From a checkpoint of a small transformer trained on Wikipedia.
Size: 12 layers, 2 heads of 64.
Architecture: LayerNorm before each block, rotary positions, biases, untied embeddings, attention and MLP in parallel.
Training: 158M tokens, 9620 steps.
Each number is 50 + 12 x the weight over its row's rms, rounded and kept within 0 to 99. Layers, rows and columns count from 0. The size before them is the row's rms in percent of the matrix's.

# layer 5 MLP up, 640x160, rms 0.116, rows 151-172, columns 0-159
151:63 36 41 46 63 49 35 42 46 74 37 70 55 56 49 53 79 60 59 46 61 33 50 58 42 50 63 44 53 37 43 61 54 57 38 68 55 44 55 29 49 44 28 33 61 46 48 63 62 43 27 51 40 45 66 32 32 66 51 53 38 30 43 56 65 40 54 63 52 55 33 48 48 49 87 56 52 47 49 52 59 52 64 40 65 79 61 41 58 72 39 60 58 56 52 51 26 45 51 42 60 41 62 61 35 41 59 61 68 39 57 43 42 59 45 65 55 46 66 27 41 56 74 44 55 53 57 45 46 40 66 58 63 18 58 44 52 56 57 40 51 25 60 45 68 60 56 47 44 32 63 47 58 43 34 65 43 30 36 54
025:50 47 53 17 54 59 52 49 36 50 53 47 48 57 56 62 62 45 64 62 39 57 49 44 41 62 51 52 44 46 60 46 39 67 40 72 57 48 56 41 71 27 68 57 57 57 32 27 54 29 56 43 47 46 85 45 57 56 33 48 47 65 44 48 47 51 29 67 27 64 50 48 52 67 57 52 50 58 36 35 38 44 42 64 46 55 59 56 32 39 55 44 51 40 54 43 69 57 44 56 23 38 40 65 70 33 40 52 43 50 44 58 64 59 34 44 45 57 47 43 42 40 73 42 69 49 47 39 72 33 46 57 37 47 17 46 54 46 75 54 41 60 37 43 49 62 47 67 60 53 82 45 73 51 27 58 48 41 59 41
129:49 48 41 34 46 53 37 64 48 60 59 42 58 42 66 46 72 34 55 47 74 63 44 52 39 55 38 79 66 55 68 67 47 50 66 43 57 63 35 49 46 53 49 58 55 43 51 72 61 53 18 54 50 29 51 72 51 28 32 50 45 41 49 46 78 53 61 40 34 39 66 56 54 30 42 48 41 55 48 35 36 63 35 65 43 45 36 53 43 50 36 60 52 61 54 44 58 52 44 53 65 41 48 37 43 39 72 63 58 56 44 76 47 62 51 41 66 60 39 64 65 51 64 44 58 61 43 60 54 58 19 44 67 52 41 44 34 35 51 56 56 49 58 21 55 41 49 62 62 60 60 55 46 52 42 74 22 45 39 69
021:50 55 53 41 36 25 65 62 47 40 39 66 61 51 55 46 56 32 40 49 28 47 65 42 62 62 31 42 37 55 64 66 38 38 37 62 57 50 56 52 54 50 53 51 60 51 37 34 58 66 46 34 61 51 48 35 36 46 65 72 66 49 66 49 40 61 41 84 45 68 58 56 75 32 67 66 25 47 60 43 38 45 50 65 38 49 63 52 24 56 55 32 49 57 52 54 53 59 57 59 41 39 40 51 63 44 43 43 53 36 39 61 31 55 54 23 58 77 42 28 57 46 39 53 67 44 46 33 62 63 40 36 65 49 61 53 51 28 51 49 53 69 73 34 54 70 42 54 43 52 54 55 21 50 49 37 57 39 49 46
139:45 44 41 57 38 45 39 52 59 72 56 68 43 65 31 63 64 54 36 61 53 60 46 46 45 53 64 40 54 53 48 70 55 52 38 65 67 40 55 40 43 49 28 34 28 38 67 30 32 55 54 38 62 39 51 45 29 44 55 30 40 25 62 56 43 29 50 53 37 61 46 59 47 49 74 43 38 58 40 39 65 42 38 52 70 55 46 64 30 58 55 56 68 67 58 68 44 46 62 57 42 31 46 57 72 65 29 39 49 54 39 47 59 47 50 55 46 54 55 48 44 47 38 40 40 42 54 65 55 54 74 74 58 28 50 68 71 55 36 51 59 53 51 61 57 67 22 63 69 53 50 73 55 70 29 49 61 47 41 57
095:48 49 51 58 73 39 45 63 48 44 20 59 33 35 58 56 49 45 47 49 48 54 50 52 54 53 36 68 52 59 42 56 64 45 66 60 24 29 70 32 46 51 42 44 57 32 40 52 43 54 41 50 38 55 58 41 51 47 82 42 53 58 39 56 41 56 76 59 29 31 33 20 46 55 76 43 54 64 61 40 74 55 49 54 52 75 59 56 42 36 46 79 46 60 44 37 31 61 36 63 31 48 41 49 59 51 47 36 61 47 49 57 46 68 42 61 37 72 49 65 61 59 56 52 24 51 46 32 52 59 49 41 23 56 30 65 47 55 50 54 57 57 37 25 64 55 58 50 47 47 66 48 40 47 63 37 42 49 49 50
125:54 63 46 36 64 27 31 47 39 48 46 49 57 44 87 33 55 59 52 38 50 47 33 57 24 35 33 48 48 47 46 54 57 40 43 42 66 44 63 51 49 54 45 36 63 40 36 47 24 44 51 59 52 20 52 65 64 52 48 53 44 49 70 31 38 43 62 26 40 50 41 51 52 50 37 36 39 45 45 60 60 72 45 68 44 74 56 58 47 62 43 65 55 59 40 39 59 63 48 44 61 44 49 51 49 64 40 57 27 42 38 63 41 49 49 39 69 81 50 68 64 50 69 24 58 53 53 55 42 42 53 56 57 53 46 57 50 35 45 48 66 57 50 42 65 61 28 66 59 75 51 45 44 59 32 65 21 52 45 59
146:38 57 49 58 39 34 26 43 43 52 44 58 45 54 53 26 44 53 55 40 60 44 37 59 40 70 63 75 52 74 67 69 51 52 25 41 42 47 63 52 33 49 50 41 66 41 53 53 35 56 58 39 61 23 57 48 40 47 20 36 38 43 41 40 50 51 56 68 43 51 39 58 41 48 46 53 40 53 58 51 42 56 35 51 48 62 43 69 48 64 60 57 73 61 71 51 54 46 52 70 55 38 52 64 57 31 46 44 47 49 51 46 41 41 63 53 48 66 42 60 50 42 53 58 62 33 29 26 53 51 44 53 45 30 56 53 51 43 41 53 45 63 31 54 63 52 49 59 66 67 71 79 75 82 29 54 27 53 48 68
143:67 54 35 45 57 59 54 26 55 51 19 42 53 47 35 39 51 52 38 77 67 53 59 64 39 34 70 43 73 50 57 64 47 57 39 39 45 53 53 24 40 32 63 49 54 78 36 28 53 42 49 63 47 37 51 40 50 62 59 42 39 52 62 43 59 38 58 52 52 43 35 50 42 22 68 42 29 30 32 48 51 51 39 57 75 61 33 78 43 70 55 55 60 54 55 76 57 47 64 41 28 49 54 66 67 54 47 48 63 47 49 50 48 58 40 46 62 46 48 59 44 27 68 53 67 57 39 66 52 44 45 56 53 59 73 62 48 49 20 54 45 40 46 45 57 45 52 62 49 42 56 39 33 65 38 46 58 55 54 45
129:52 53 50 48 37 51 41 54 50 67 57 51 42 48 52 52 65 32 47 51 92 54 41 46 25 58 64 50 53 60 37 54 73 59 29 62 60 45 67 49 47 54 32 54 38 54 54 51 62 47 36 52 55 14 33 66 33 64 40 40 52 35 47 53 47 54 61 52 61 52 44 48 59 32 58 63 44 53 50 49 59 39 25 61 64 51 57 53 37 73 56 44 65 54 55 44 28 52 51 51 52 47 41 54 52 55 47 44 61 50 37 54 68 60 69 54 56 48 59 66 72 48 53 36 64 30 40 51 47 48 46 73 63 30 43 36 44 74 36 62 56 44 35 33 45 37 26 54 56 55 60 64 31 79 18 47 45 41 43 49
025:62 51 57 58 56 35 56 31 44 43 51 27 46 47 49 28 46 41 38 54 55 52 59 15 58 37 54 64 84 68 50 45 69 47 52 57 40 50 47 36 53 35 21 54 43 38 57 64 51 68 63 42 51 59 58 39 39 34 48 74 27 38 48 45 53 45 54 48 47 32 31 35 45 46 60 41 56 39 67 57 59 53 41 23 42 64 53 52 47 52 53 27 46 59 56 56 38 48 34 66 44 51 67 41 32 41 56 53 55 52 61 61 55 44 47 62 63 73 39 58 38 54 52 26 21 43 48 60 41 47 61 44 78 68 50 58 39 47 39 45 55 44 35 37 71 50 38 47 46 41 48 66 38 55 69 31 52 59 33 56
120:68 62 43 60 53 57 35 43 36 47 60 48 52 49 57 64 59 37 49 52 62 57 63 32 22 51 56 34 56 66 42 68 53 55 55 40 54 35 69 32 52 41 20 45 73 68 54 63 68 35 59 32 56 42 58 50 44 58 31 65 49 61 31 35 40 50 41 52 45 71 58 43 40 31 61 52 62 59 45 62 33 27 39 54 29 53 59 41 48 85 75 33 54 43 34 43 44 40 64 60 37 48 30 55 55 52 34 37 45 59 60 48 46 51 59 53 54 70 48 28 65 50 63 58 70 57 38 53 49 54 35 28 49 45 62 46 38 56 33 53 61 60 56 47 54 25 52 48 49 38 42 66 57 48 35 70 47 54 55 60
022:52 44 52 53 71 50 54 64 38 53 74 40 50 49 37 37 55 60 59 64 72 36 44 48 64 51 58 56 55 56 33 32 39 37 57 30 46 44 47 42 49 58 42 41 59 27 53 67 36 35 46 44 21 48 50 44 49 48 54 37 40 25 36 54 61 60 61 32 50 42 33 39 43 61 50 46 66 40 61 47 41 76 44 73 46 55 48 65 58 52 48 51 50 47 33 57 51 53 40 67 49 47 57 43 58 38 53 55 53 59 60 48 73 48 33 58 75 47 62 54 53 54 56 42 36 37 39 52 32 33 61 61 52 67 14 85 62 68 49 69 24 29 32 54 49 27 55 52 45 51 36 52 68 67 51 61 53 50 51 62
145:51 41 45 51 50 28 43 35 58 47 28 74 50 67 51 56 59 48 54 31 59 30 53 67 49 59 62 74 52 52 65 52 35 60 22 58 70 61 58 30 53 49 54 54 38 61 42 52 63 72 43 57 36 26 54 19 55 44 57 29 43 51 52 46 54 46 38 63 52 43 33 57 57 31 72 56 78 49 49 40 34 46 42 40 39 47 40 48 59 55 58 53 50 58 75 62 59 64 30 50 36 49 47 50 49 43 68 46 74 58 33 60 60 52 48 75 70 54 56 44 74 46 33 43 59 37 39 30 42 55 44 52 61 53 64 36 55 54 37 43 54 54 49 51 55 32 54 66 51 37 55 48 49 51 32 38 45 75 40 32
021:66 26 59 46 40 59 44 44 44 44 18 37 46 55 48 41 67 26 43 54 60 38 49 09 42 55 22 48 64 60 59 59 63 41 34 52 37 54 55 49 51 58 43 62 55 42 60 50 53 79 67 31 52 43 58 38 41 33 47 80 44 51 40 62 51 39 51 56 43 56 49 45 52 48 65 24 45 40 49 41 49 52 52 33 52 50 43 36 36 44 65 34 52 50 64 35 55 43 45 67 48 48 37 69 56 55 45 53 44 56 60 44 28 50 76 42 66 65 36 38 30 54 61 43 61 51 49 47 54 48 66 54 64 54 76 68 43 42 38 38 49 27 55 34 45 57 56 77 59 57 43 60 32 56 53 38 60 46 58 39
031:48 31 55 46 57 65 50 50 49 61 57 40 40 57 56 46 58 51 53 78 76 46 21 21 56 51 37 42 56 53 46 42 39 50 49 42 42 42 61 59 54 48 49 49 73 34 58 53 47 55 44 34 18 47 68 38 51 37 34 58 34 38 35 51 42 47 61 43 46 58 43 19 44 65 58 27 68 44 31 31 44 67 56 63 51 63 45 60 44 45 59 51 53 36 42 48 58 48 35 53 36 51 49 62 66 46 47 51 68 70 55 38 54 54 44 33 62 43 57 39 54 41 56 49 59 62 34 47 49 25 83 71 38 59 31 59 55 50 58 55 40 49 34 38 40 41 53 71 67 53 57 35 84 64 39 59 61 50 50 51
138:30 39 29 53 27 74 50 47 40 58 31 52 44 55 55 47 34 29 57 45 52 44 58 55 67 57 50 58 52 76 64 44 53 40 55 37 46 49 69 54 51 45 46 45 46 46 67 52 73 50 26 51 86 37 51 60 40 65 34 36 47 63 44 45 56 27 67 62 53 55 38 42 72 37 52 47 39 39 53 42 38 47 47 65 37 51 54 45 52 60 75 27 49 61 56 37 42 62 47 69 58 47 46 54 53 33 65 70 57 31 48 55 47 61 37 48 50 43 73 51 56 43 45 45 54 47 49 51 25 53 42 59 52 59 31 61 48 53 38 41 67 60 43 37 35 40 46 55 62 49 54 42 35 97 52 44 58 63 68 39
028:59 62 50 31 39 69 45 44 44 37 59 42 48 54 51 52 55 60 71 49 52 52 50 40 09 53 55 72 51 43 39 32 56 39 41 36 48 51 57 43 45 70 58 41 55 46 48 65 27 40 60 45 50 54 57 59 52 52 38 26 51 27 33 55 55 47 46 52 47 16 39 58 55 46 44 54 59 51 43 50 53 45 41 72 49 38 40 47 65 38 52 63 60 48 42 24 64 34 54 47 46 56 59 63 54 66 58 79 25 43 54 53 60 57 45 55 39 13 55 56 59 54 53 26 63 41 45 61 50 46 58 50 40 51 48 69 59 63 50 39 30 25 38 55 48 43 51 41 50 39 33 19 70 46 27 69 52 57 48 45
020:43 30 57 44 45 43 55 30 56 69 47 30 71 64 69 54 42 30 39 74 72 49 31 21 48 42 41 36 66 52 66 51 59 62 53 50 44 41 53 66 52 36 48 47 61 50 56 62 53 63 49 44 54 63 61 36 52 51 44 74 42 44 49 44 45 47 62 47 52 59 49 24 43 57 66 18 51 45 36 39 55 64 75 04 56 64 59 52 55 54 50 38 55 46 54 43 37 52 35 50 45 54 46 41 59 33 46 37 72 65 50 49 55 41 63 30 66 59 35 53 41 42 52 47 58 63 42 62 42 38 57 40 40 62 59 44 49 39 62 56 52 79 42 34 50 51 55 77 55 34 65 47 50 60 50 44 64 54 40 59
132:55 50 44 45 54 51 58 63 41 51 56 48 47 36 56 55 30 75 50 32 58 55 54 54 36 73 75 46 40 60 62 64 43 46 56 35 40 44 66 58 52 33 56 44 63 42 55 51 60 55 51 33 63 52 67 24 55 66 12 60 27 51 32 59 35 31 80 41 29 77 32 48 37 35 49 62 51 52 42 57 41 28 71 50 41 47 38 63 48 58 56 59 59 56 76 36 41 51 53 53 56 44 52 56 68 62 30 43 53 60 45 50 53 61 52 60 41 68 52 51 55 47 49 23 50 36 37 35 53 46 57 54 44 45 53 45 49 45 48 29 36 47 23 58 60 37 49 65 59 51 37 78 49 62 57 44 40 47 57 62
145:49 56 49 41 22 56 48 46 41 63 60 41 41 46 38 52 45 21 35 54 36 50 54 54 39 51 32 60 60 59 60 56 71 55 53 60 58 33 52 21 35 40 59 57 65 58 43 66 70 63 60 59 58 46 33 62 44 51 49 46 54 42 48 47 52 79 50 54 31 55 66 26 23 52 39 67 54 55 46 56 46 71 50 41 65 48 41 55 32 48 73 47 66 65 31 26 60 38 59 50 47 58 59 44 52 57 46 72 49 55 37 71 68 42 49 32 42 65 67 57 23 51 44 39 73 58 41 56 50 64 76 48 46 40 58 65 58 49 49 43 50 60 44 58 52 35 27 54 47 63 45 45 33 60 59 39 45 27 56 60
018:47 56 60 32 61 51 30 69 51 52 57 24 75 55 31 53 46 53 64 33 43 56 62 48 60 37 54 68 50 49 61 44 42 58 37 58 49 50 49 46 53 27 46 58 39 58 48 59 44 39 46 53 48 55 49 50 38 36 47 59 48 41 47 51 75 52 14 13 33 90 45 61 22 48 56 80 31 47 63 50 47 49 46 65 37 69 41 61 78 47 45 30 44 71 48 56 47 42 57 63 49 46 73 48 33 40 54 45 38 60 64 57 54 68 45 46 54 44 56 57 49 64 58 57 57 43 53 63 27 48 46 58 54 58 48 46 48 70 38 47 53 39 48 70 62 41 48 64 49 44 56 69 34 50 50 62 47 48 55 47
# layer 5 MLP down (transposed), 640x160, rms 0.086, rows 151-172, columns 0-159
159:46 38 97 44 61 43 73 50 45 40 51 74 33 55 39 50 64 33 43 51 37 71 49 46 47 50 47 46 60 53 50 55 55 74 37 46 58 63 63 43 75 34 34 36 59 62 61 49 52 52 82 56 70 39 54 45 48 50 66 36 41 58 63 52 60 52 53 47 41 51 71 48 20 47 55 36 60 46 32 50 70 46 52 52 58 51 45 50 37 39 49 57 70 35 34 56 41 46 47 65 48 34 27 62 49 59 63 53 57 46 40 55 45 41 52 40 54 49 45 54 49 65 30 55 54 56 51 53 34 21 48 43 47 54 49 34 54 50 35 71 41 55 55 67 60 56 48 44 25 48 43 44 45 48 65 25 30 54 20 52
010:54 56 48 45 35 27 71 53 54 78 29 32 27 70 56 65 38 33 43 73 30 46 69 50 49 40 43 39 63 51 62 62 55 46 65 57 56 61 64 51 17 40 65 58 66 34 54 52 51 50 68 36 56 56 35 60 52 34 48 34 28 49 60 25 39 46 49 40 81 32 35 52 69 31 51 31 46 52 46 64 53 50 57 53 49 61 43 26 46 76 44 52 48 55 52 53 28 47 38 51 50 48 47 62 44 61 32 47 55 40 72 39 51 55 52 50 72 53 51 56 37 42 48 71 46 55 51 61 34 41 39 44 44 40 52 47 48 54 46 61 61 51 59 42 40 43 55 72 60 44 51 39 42 27 66 49 59 45 55 43
142:58 39 49 39 54 64 60 47 54 41 41 53 50 49 41 75 60 46 46 58 47 42 47 43 59 67 53 52 28 46 43 54 46 44 61 54 55 41 66 62 61 42 46 39 36 41 61 41 42 45 75 35 63 46 55 19 40 54 65 57 65 61 54 59 32 39 56 61 57 65 53 47 39 43 61 50 48 48 49 64 72 49 47 26 53 42 41 46 59 38 51 62 44 20 49 40 52 52 36 59 48 51 60 54 64 69 31 31 58 31 64 38 57 47 53 59 23 45 72 72 53 41 24 70 13 39 55 49 45 56 57 61 41 51 40 48 45 60 57 47 29 59 54 44 51 62 61 57 35 47 38 32 70 33 61 48 85 61 52 28
008:36 44 53 54 23 54 54 56 43 78 45 40 37 59 63 52 45 52 33 62 62 50 37 28 44 45 31 35 58 67 43 58 54 67 45 33 52 64 47 43 29 41 46 53 52 44 69 67 50 46 53 42 47 71 49 82 51 41 51 62 48 50 50 63 54 33 72 50 72 43 38 58 54 49 48 33 67 77 55 71 48 28 55 72 41 48 37 52 54 83 44 69 49 35 49 55 58 35 45 70 67 41 59 61 58 64 39 37 53 53 48 43 44 59 64 57 39 45 59 63 57 44 71 33 30 45 72 57 58 36 53 56 45 47 47 52 75 52 66 51 61 42 65 52 37 35 54 56 72 37 53 42 47 37 56 59 48 65 58 57
140:56 52 61 48 57 62 52 43 50 45 58 31 46 73 38 68 46 38 47 65 43 44 45 37 41 67 51 50 39 59 45 68 59 38 45 50 56 55 59 69 48 31 66 58 46 51 49 64 47 51 39 56 46 62 64 62 68 73 41 80 65 55 57 34 64 58 64 43 49 43 37 45 53 52 34 53 45 66 40 53 45 48 53 53 38 33 37 16 62 55 63 34 70 44 51 28 73 46 44 49 75 52 46 14 42 41 44 42 36 64 57 58 36 42 60 46 51 32 33 51 61 44 55 32 58 75 46 39 62 58 39 46 26 42 52 44 40 61 47 31 42 68 52 35 42 49 76 43 47 48 42 31 74 49 55 49 45 55 70 58
095:48 40 57 29 42 62 54 42 69 61 63 46 60 58 42 47 48 56 40 69 52 43 45 56 53 46 56 25 58 50 79 56 52 56 46 36 62 83 44 63 39 37 53 60 53 68 49 45 48 43 55 42 55 35 30 55 49 59 43 60 37 53 68 31 59 47 35 29 71 65 59 81 51 35 23 48 53 32 50 61 31 63 52 45 66 51 43 46 55 53 59 40 45 29 51 62 54 54 57 37 57 33 62 67 52 43 42 70 39 35 61 57 39 38 54 34 87 46 45 51 47 51 42 39 79 46 40 48 50 60 41 52 73 38 54 41 40 53 46 42 47 39 46 65 40 37 40 42 53 41 48 61 69 63 29 50 65 36 28 59
118:36 44 40 53 58 74 45 50 58 46 35 57 44 63 43 50 35 42 44 62 48 66 73 51 55 63 53 55 58 36 54 60 52 64 66 57 32 49 47 48 36 44 54 56 20 52 73 53 76 44 60 51 42 51 45 33 36 46 62 72 44 39 62 52 49 40 36 73 58 57 50 36 41 60 80 63 51 42 66 47 66 44 75 59 56 58 55 36 60 54 43 41 34 42 26 40 35 51 54 48 64 36 63 69 68 45 55 61 59 41 72 14 33 49 54 55 43 52 40 56 48 63 59 41 30 53 35 52 64 57 57 62 61 20 52 51 38 72 57 29 40 36 36 45 43 63 48 57 42 32 39 43 43 59 51 42 52 39 48 40
142:61 51 58 62 46 44 26 58 56 37 84 44 67 42 62 37 46 74 61 52 62 23 81 38 50 56 53 45 50 34 59 47 58 51 68 45 41 53 65 57 47 52 45 63 39 33 40 23 42 28 46 51 57 68 38 75 66 45 48 44 39 75 43 56 38 65 80 62 52 42 39 47 36 40 50 54 34 29 45 40 63 54 31 67 61 50 62 41 40 54 39 49 52 59 43 70 71 52 43 54 56 33 46 51 53 47 57 70 44 44 59 54 29 41 46 59 39 82 54 52 43 57 58 57 19 43 51 42 46 42 41 49 63 60 53 48 46 46 46 47 46 47 61 44 44 40 32 48 43 68 59 45 40 44 39 59 68 44 42 41
130:69 43 32 57 31 34 57 39 44 71 41 35 65 53 59 34 46 59 38 76 60 53 62 39 48 23 58 52 42 44 38 40 48 28 58 37 54 51 54 42 00 50 44 65 52 52 55 52 54 55 58 68 58 60 27 77 64 55 47 55 59 54 59 32 40 48 57 55 36 63 54 51 56 31 67 40 38 53 39 52 51 60 38 37 54 57 44 51 57 64 65 47 51 53 54 50 54 51 29 54 61 43 29 57 71 40 64 42 40 53 58 44 71 42 49 46 67 28 50 51 66 50 48 67 42 47 34 75 49 53 55 69 70 37 53 40 49 34 57 30 53 57 29 36 50 61 54 55 54 62 36 65 55 49 61 59 42 56 56 53
141:64 42 35 48 41 65 47 33 47 48 71 44 33 47 18 60 48 34 69 56 39 62 65 64 64 63 58 54 65 31 44 59 44 63 43 31 55 51 44 56 56 44 59 52 56 53 54 53 44 58 47 43 34 73 57 47 63 21 52 32 76 47 54 29 59 36 54 45 42 33 60 69 66 68 42 48 41 52 55 67 54 43 62 34 27 51 45 42 43 43 76 41 39 51 42 49 69 57 37 66 38 71 73 48 51 34 51 23 47 45 43 67 48 47 39 52 47 35 40 66 41 46 44 55 48 56 41 49 59 70 42 40 45 71 45 62 48 51 50 32 57 61 43 46 52 67 82 44 59 41 41 45 38 52 69 62 46 45 28 47
008:29 55 44 17 53 60 50 62 49 94 41 48 49 21 68 56 51 32 58 48 43 36 64 68 44 69 60 26 19 55 69 50 48 48 45 54 49 48 28 63 32 59 62 69 69 38 49 38 42 65 48 46 50 15 58 58 46 51 54 54 51 56 30 51 19 48 48 47 52 50 67 59 54 50 60 72 64 45 48 51 58 52 43 58 61 27 44 46 48 35 39 50 53 33 62 53 63 67 55 50 37 38 35 54 47 35 64 39 68 72 65 41 40 33 59 47 36 60 60 53 57 55 51 49 66 51 35 46 34 57 43 54 53 55 48 47 61 59 57 45 71 61 47 48 54 45 51 50 38 41 49 53 67 44 54 46 44 50 41 53
092:54 77 26 40 52 65 78 65 34 67 51 30 48 52 32 54 41 52 33 54 47 41 36 74 47 50 83 69 70 31 44 46 39 44 26 40 51 27 34 72 26 51 60 54 33 58 52 52 64 46 42 47 70 44 56 58 50 53 60 52 48 32 70 29 68 59 59 58 62 59 35 61 38 73 42 46 51 38 43 48 54 45 62 35 51 59 38 47 29 52 37 53 35 48 58 50 42 50 41 39 58 54 55 64 48 36 62 73 65 35 31 47 62 47 52 56 42 47 60 64 60 54 58 58 54 52 56 46 49 46 32 53 55 47 64 55 39 63 57 66 43 53 46 43 60 54 55 59 67 39 32 37 55 50 53 39 43 28 44 32
008:64 51 21 43 68 58 44 35 57 36 54 53 44 42 47 34 41 47 50 48 33 61 65 71 52 40 35 66 40 50 59 43 62 42 52 64 49 35 72 48 34 42 66 65 70 64 51 39 51 47 65 54 69 53 35 45 39 67 58 48 58 63 59 31 40 57 33 52 51 60 61 66 54 47 49 74 40 32 61 62 31 73 56 29 73 41 73 41 58 32 63 31 60 37 50 52 53 65 52 52 47 34 50 52 52 19 51 45 53 70 40 44 52 20 53 51 59 55 55 40 47 53 41 49 37 26 57 52 50 80 57 43 56 67 43 34 36 52 31 35 59 44 43 42 44 55 52 40 34 46 48 65 53 57 53 47 38 56 49 70
141:40 49 46 48 36 50 11 48 61 69 51 39 54 68 59 36 30 48 38 68 65 76 60 54 51 48 63 73 75 47 68 46 39 46 49 46 57 72 30 48 41 48 56 37 42 35 55 52 43 34 53 57 67 42 56 65 44 35 43 33 49 69 38 58 37 49 62 40 36 25 73 75 71 45 37 41 50 65 40 54 55 32 54 41 66 52 51 41 37 47 49 40 48 50 30 54 48 71 52 52 47 43 60 35 47 60 56 57 32 59 51 52 75 44 43 35 54 80 57 36 56 59 52 47 60 32 54 60 41 65 31 55 51 39 62 57 57 53 45 31 67 37 43 44 46 40 60 63 51 45 41 57 60 54 64 57 35 35 57 53
007:41 66 33 55 38 43 55 43 56 77 48 51 42 46 55 59 46 59 64 31 50 47 31 55 29 72 48 51 37 63 64 54 60 56 47 47 48 39 21 42 60 50 48 51 50 39 67 33 51 70 54 51 53 56 48 52 52 43 52 57 52 64 66 51 38 47 54 43 70 34 48 45 56 54 53 69 66 54 39 46 46 37 38 69 46 46 55 53 37 53 31 62 64 34 57 39 44 47 61 83 28 19 49 41 50 53 61 55 63 59 42 67 36 68 51 59 39 56 66 43 58 59 30 42 46 43 51 36 46 73 60 63 42 30 51 40 47 35 66 68 61 76 65 43 49 60 56 54 40 45 61 37 48 18 68 45 63 81 57 51
010:58 55 37 49 37 50 51 47 58 15 45 63 53 61 43 62 60 62 42 58 41 55 67 67 28 55 36 73 40 61 66 58 72 47 65 77 58 45 64 39 29 53 76 55 66 55 61 52 39 50 61 45 75 68 41 59 53 62 64 34 62 70 72 35 53 59 33 45 81 49 60 48 63 63 47 53 53 48 56 60 43 64 49 62 75 51 66 50 37 55 54 49 63 31 55 45 44 59 53 62 38 33 54 55 51 36 39 62 55 51 39 52 55 58 62 73 75 50 62 39 52 58 42 63 43 45 57 52 41 87 60 51 55 46 53 30 46 44 40 68 47 59 50 48 49 43 57 50 35 43 59 49 50 35 65 55 52 66 59 56
152:44 57 52 49 90 42 48 31 43 47 38 55 57 40 32 34 57 76 51 65 64 52 58 57 52 44 54 51 67 23 44 45 53 60 36 50 61 54 31 50 41 45 49 51 60 34 27 47 51 55 54 42 39 46 48 53 67 49 43 56 61 36 54 58 49 58 50 36 64 34 53 37 28 60 53 74 33 55 49 50 78 62 45 31 62 53 54 51 32 41 35 72 57 36 52 50 46 49 50 30 36 46 39 69 48 66 59 49 36 41 48 58 48 54 57 40 54 60 44 58 33 59 38 51 41 81 59 42 51 51 73 30 48 58 55 50 61 46 53 68 37 45 52 65 56 59 70 47 24 63 57 45 41 11 54 52 67 35 40 62
010:51 57 57 47 76 27 59 48 59 84 34 48 35 56 41 41 46 58 37 19 33 60 49 51 50 50 58 38 56 51 57 35 41 63 45 56 47 39 28 42 62 30 51 48 34 63 70 36 68 69 64 55 63 49 57 37 44 52 59 45 58 56 46 35 54 52 38 49 55 46 66 62 62 40 54 71 30 35 51 40 33 51 59 40 58 63 53 53 58 33 26 32 49 52 44 61 48 54 70 62 51 50 43 43 45 46 46 46 54 71 54 56 41 41 48 42 40 63 57 36 32 63 39 56 60 54 60 21 48 69 49 57 66 60 53 38 34 53 35 53 65 55 71 43 47 62 55 75 35 61 33 44 30 35 56 31 53 28 63 43
007:47 41 54 47 44 58 42 41 43 54 39 75 69 35 29 62 59 42 37 50 42 44 47 52 31 55 52 36 27 45 55 61 42 49 50 59 41 38 31 37 43 57 66 44 53 50 68 48 57 47 40 38 48 39 75 62 51 36 37 34 49 52 55 42 31 42 34 36 66 50 66 42 54 47 43 48 57 66 45 66 46 37 23 73 51 28 49 60 21 72 29 66 58 16 46 43 45 47 54 51 27 61 39 45 56 44 37 52 71 50 37 39 45 65 32 76 65 39 48 23 51 43 37 30 68 45 40 37 43 64 47 48 57 52 58 48 54 39 45 41 61 49 46 57 40 51 57 55 48 41 55 29 59 41 47 54 37 54 31 38
115:66 55 41 62 51 63 71 38 60 58 51 35 53 49 37 54 42 40 51 72 62 38 52 33 60 71 55 49 57 19 50 66 47 45 46 41 65 40 45 59 13 43 62 69 46 37 52 47 74 41 48 67 42 47 49 47 41 35 63 46 63 57 70 39 60 47 43 40 50 65 76 46 61 35 31 53 50 49 41 28 71 32 56 38 49 46 39 45 54 40 47 56 50 39 41 58 63 38 59 45 48 51 45 59 29 31 56 63 52 45 54 58 58 57 52 46 61 42 44 54 53 53 45 50 41 43 83 55 63 47 53 51 40 44 70 47 56 40 55 61 48 49 51 29 53 59 66 62 42 16 50 08 48 56 43 46 70 60 43 37
127:36 45 43 61 58 53 35 56 41 44 54 55 58 35 63 47 69 79 62 56 46 40 38 65 46 21 29 25 62 59 52 50 56 33 42 59 49 56 47 62 27 62 33 46 38 50 45 52 66 19 69 49 60 47 35 57 49 58 43 45 23 55 47 43 49 41 49 38 76 47 31 48 50 43 68 31 39 48 68 36 55 48 52 70 47 49 33 46 63 64 47 61 47 45 66 47 62 40 36 54 54 58 43 54 64 34 66 67 39 66 41 53 51 41 49 46 53 50 56 54 50 66 57 42 63 43 42 63 39 63 62 58 49 48 58 35 55 32 19 32 48 68 57 44 53 77 39 40 55 61 40 67 34 61 47 46 65 74 49 64
007:50 49 48 65 59 51 61 47 60 96 38 47 50 39 60 38 41 39 41 40 31 42 46 47 51 42 70 41 61 42 51 52 46 53 28 63 50 59 46 70 43 49 51 48 66 72 34 34 59 44 38 55 51 47 49 58 54 55 51 30 56 43 49 66 61 58 64 35 56 64 60 39 58 41 47 47 56 25 43 53 54 55 57 40 47 54 56 24 73 24 62 55 44 67 48 53 54 57 58 51 64 35 29 59 60 39 71 42 69 68 84 56 54 49 37 56 50 61 59 61 43 64 37 35 48 51 31 63 64 58 34 53 58 62 64 72 63 50 41 56 60 64 64 38 45 60 61 66 40 41 73 53 55 45 58 73 54 71 51 55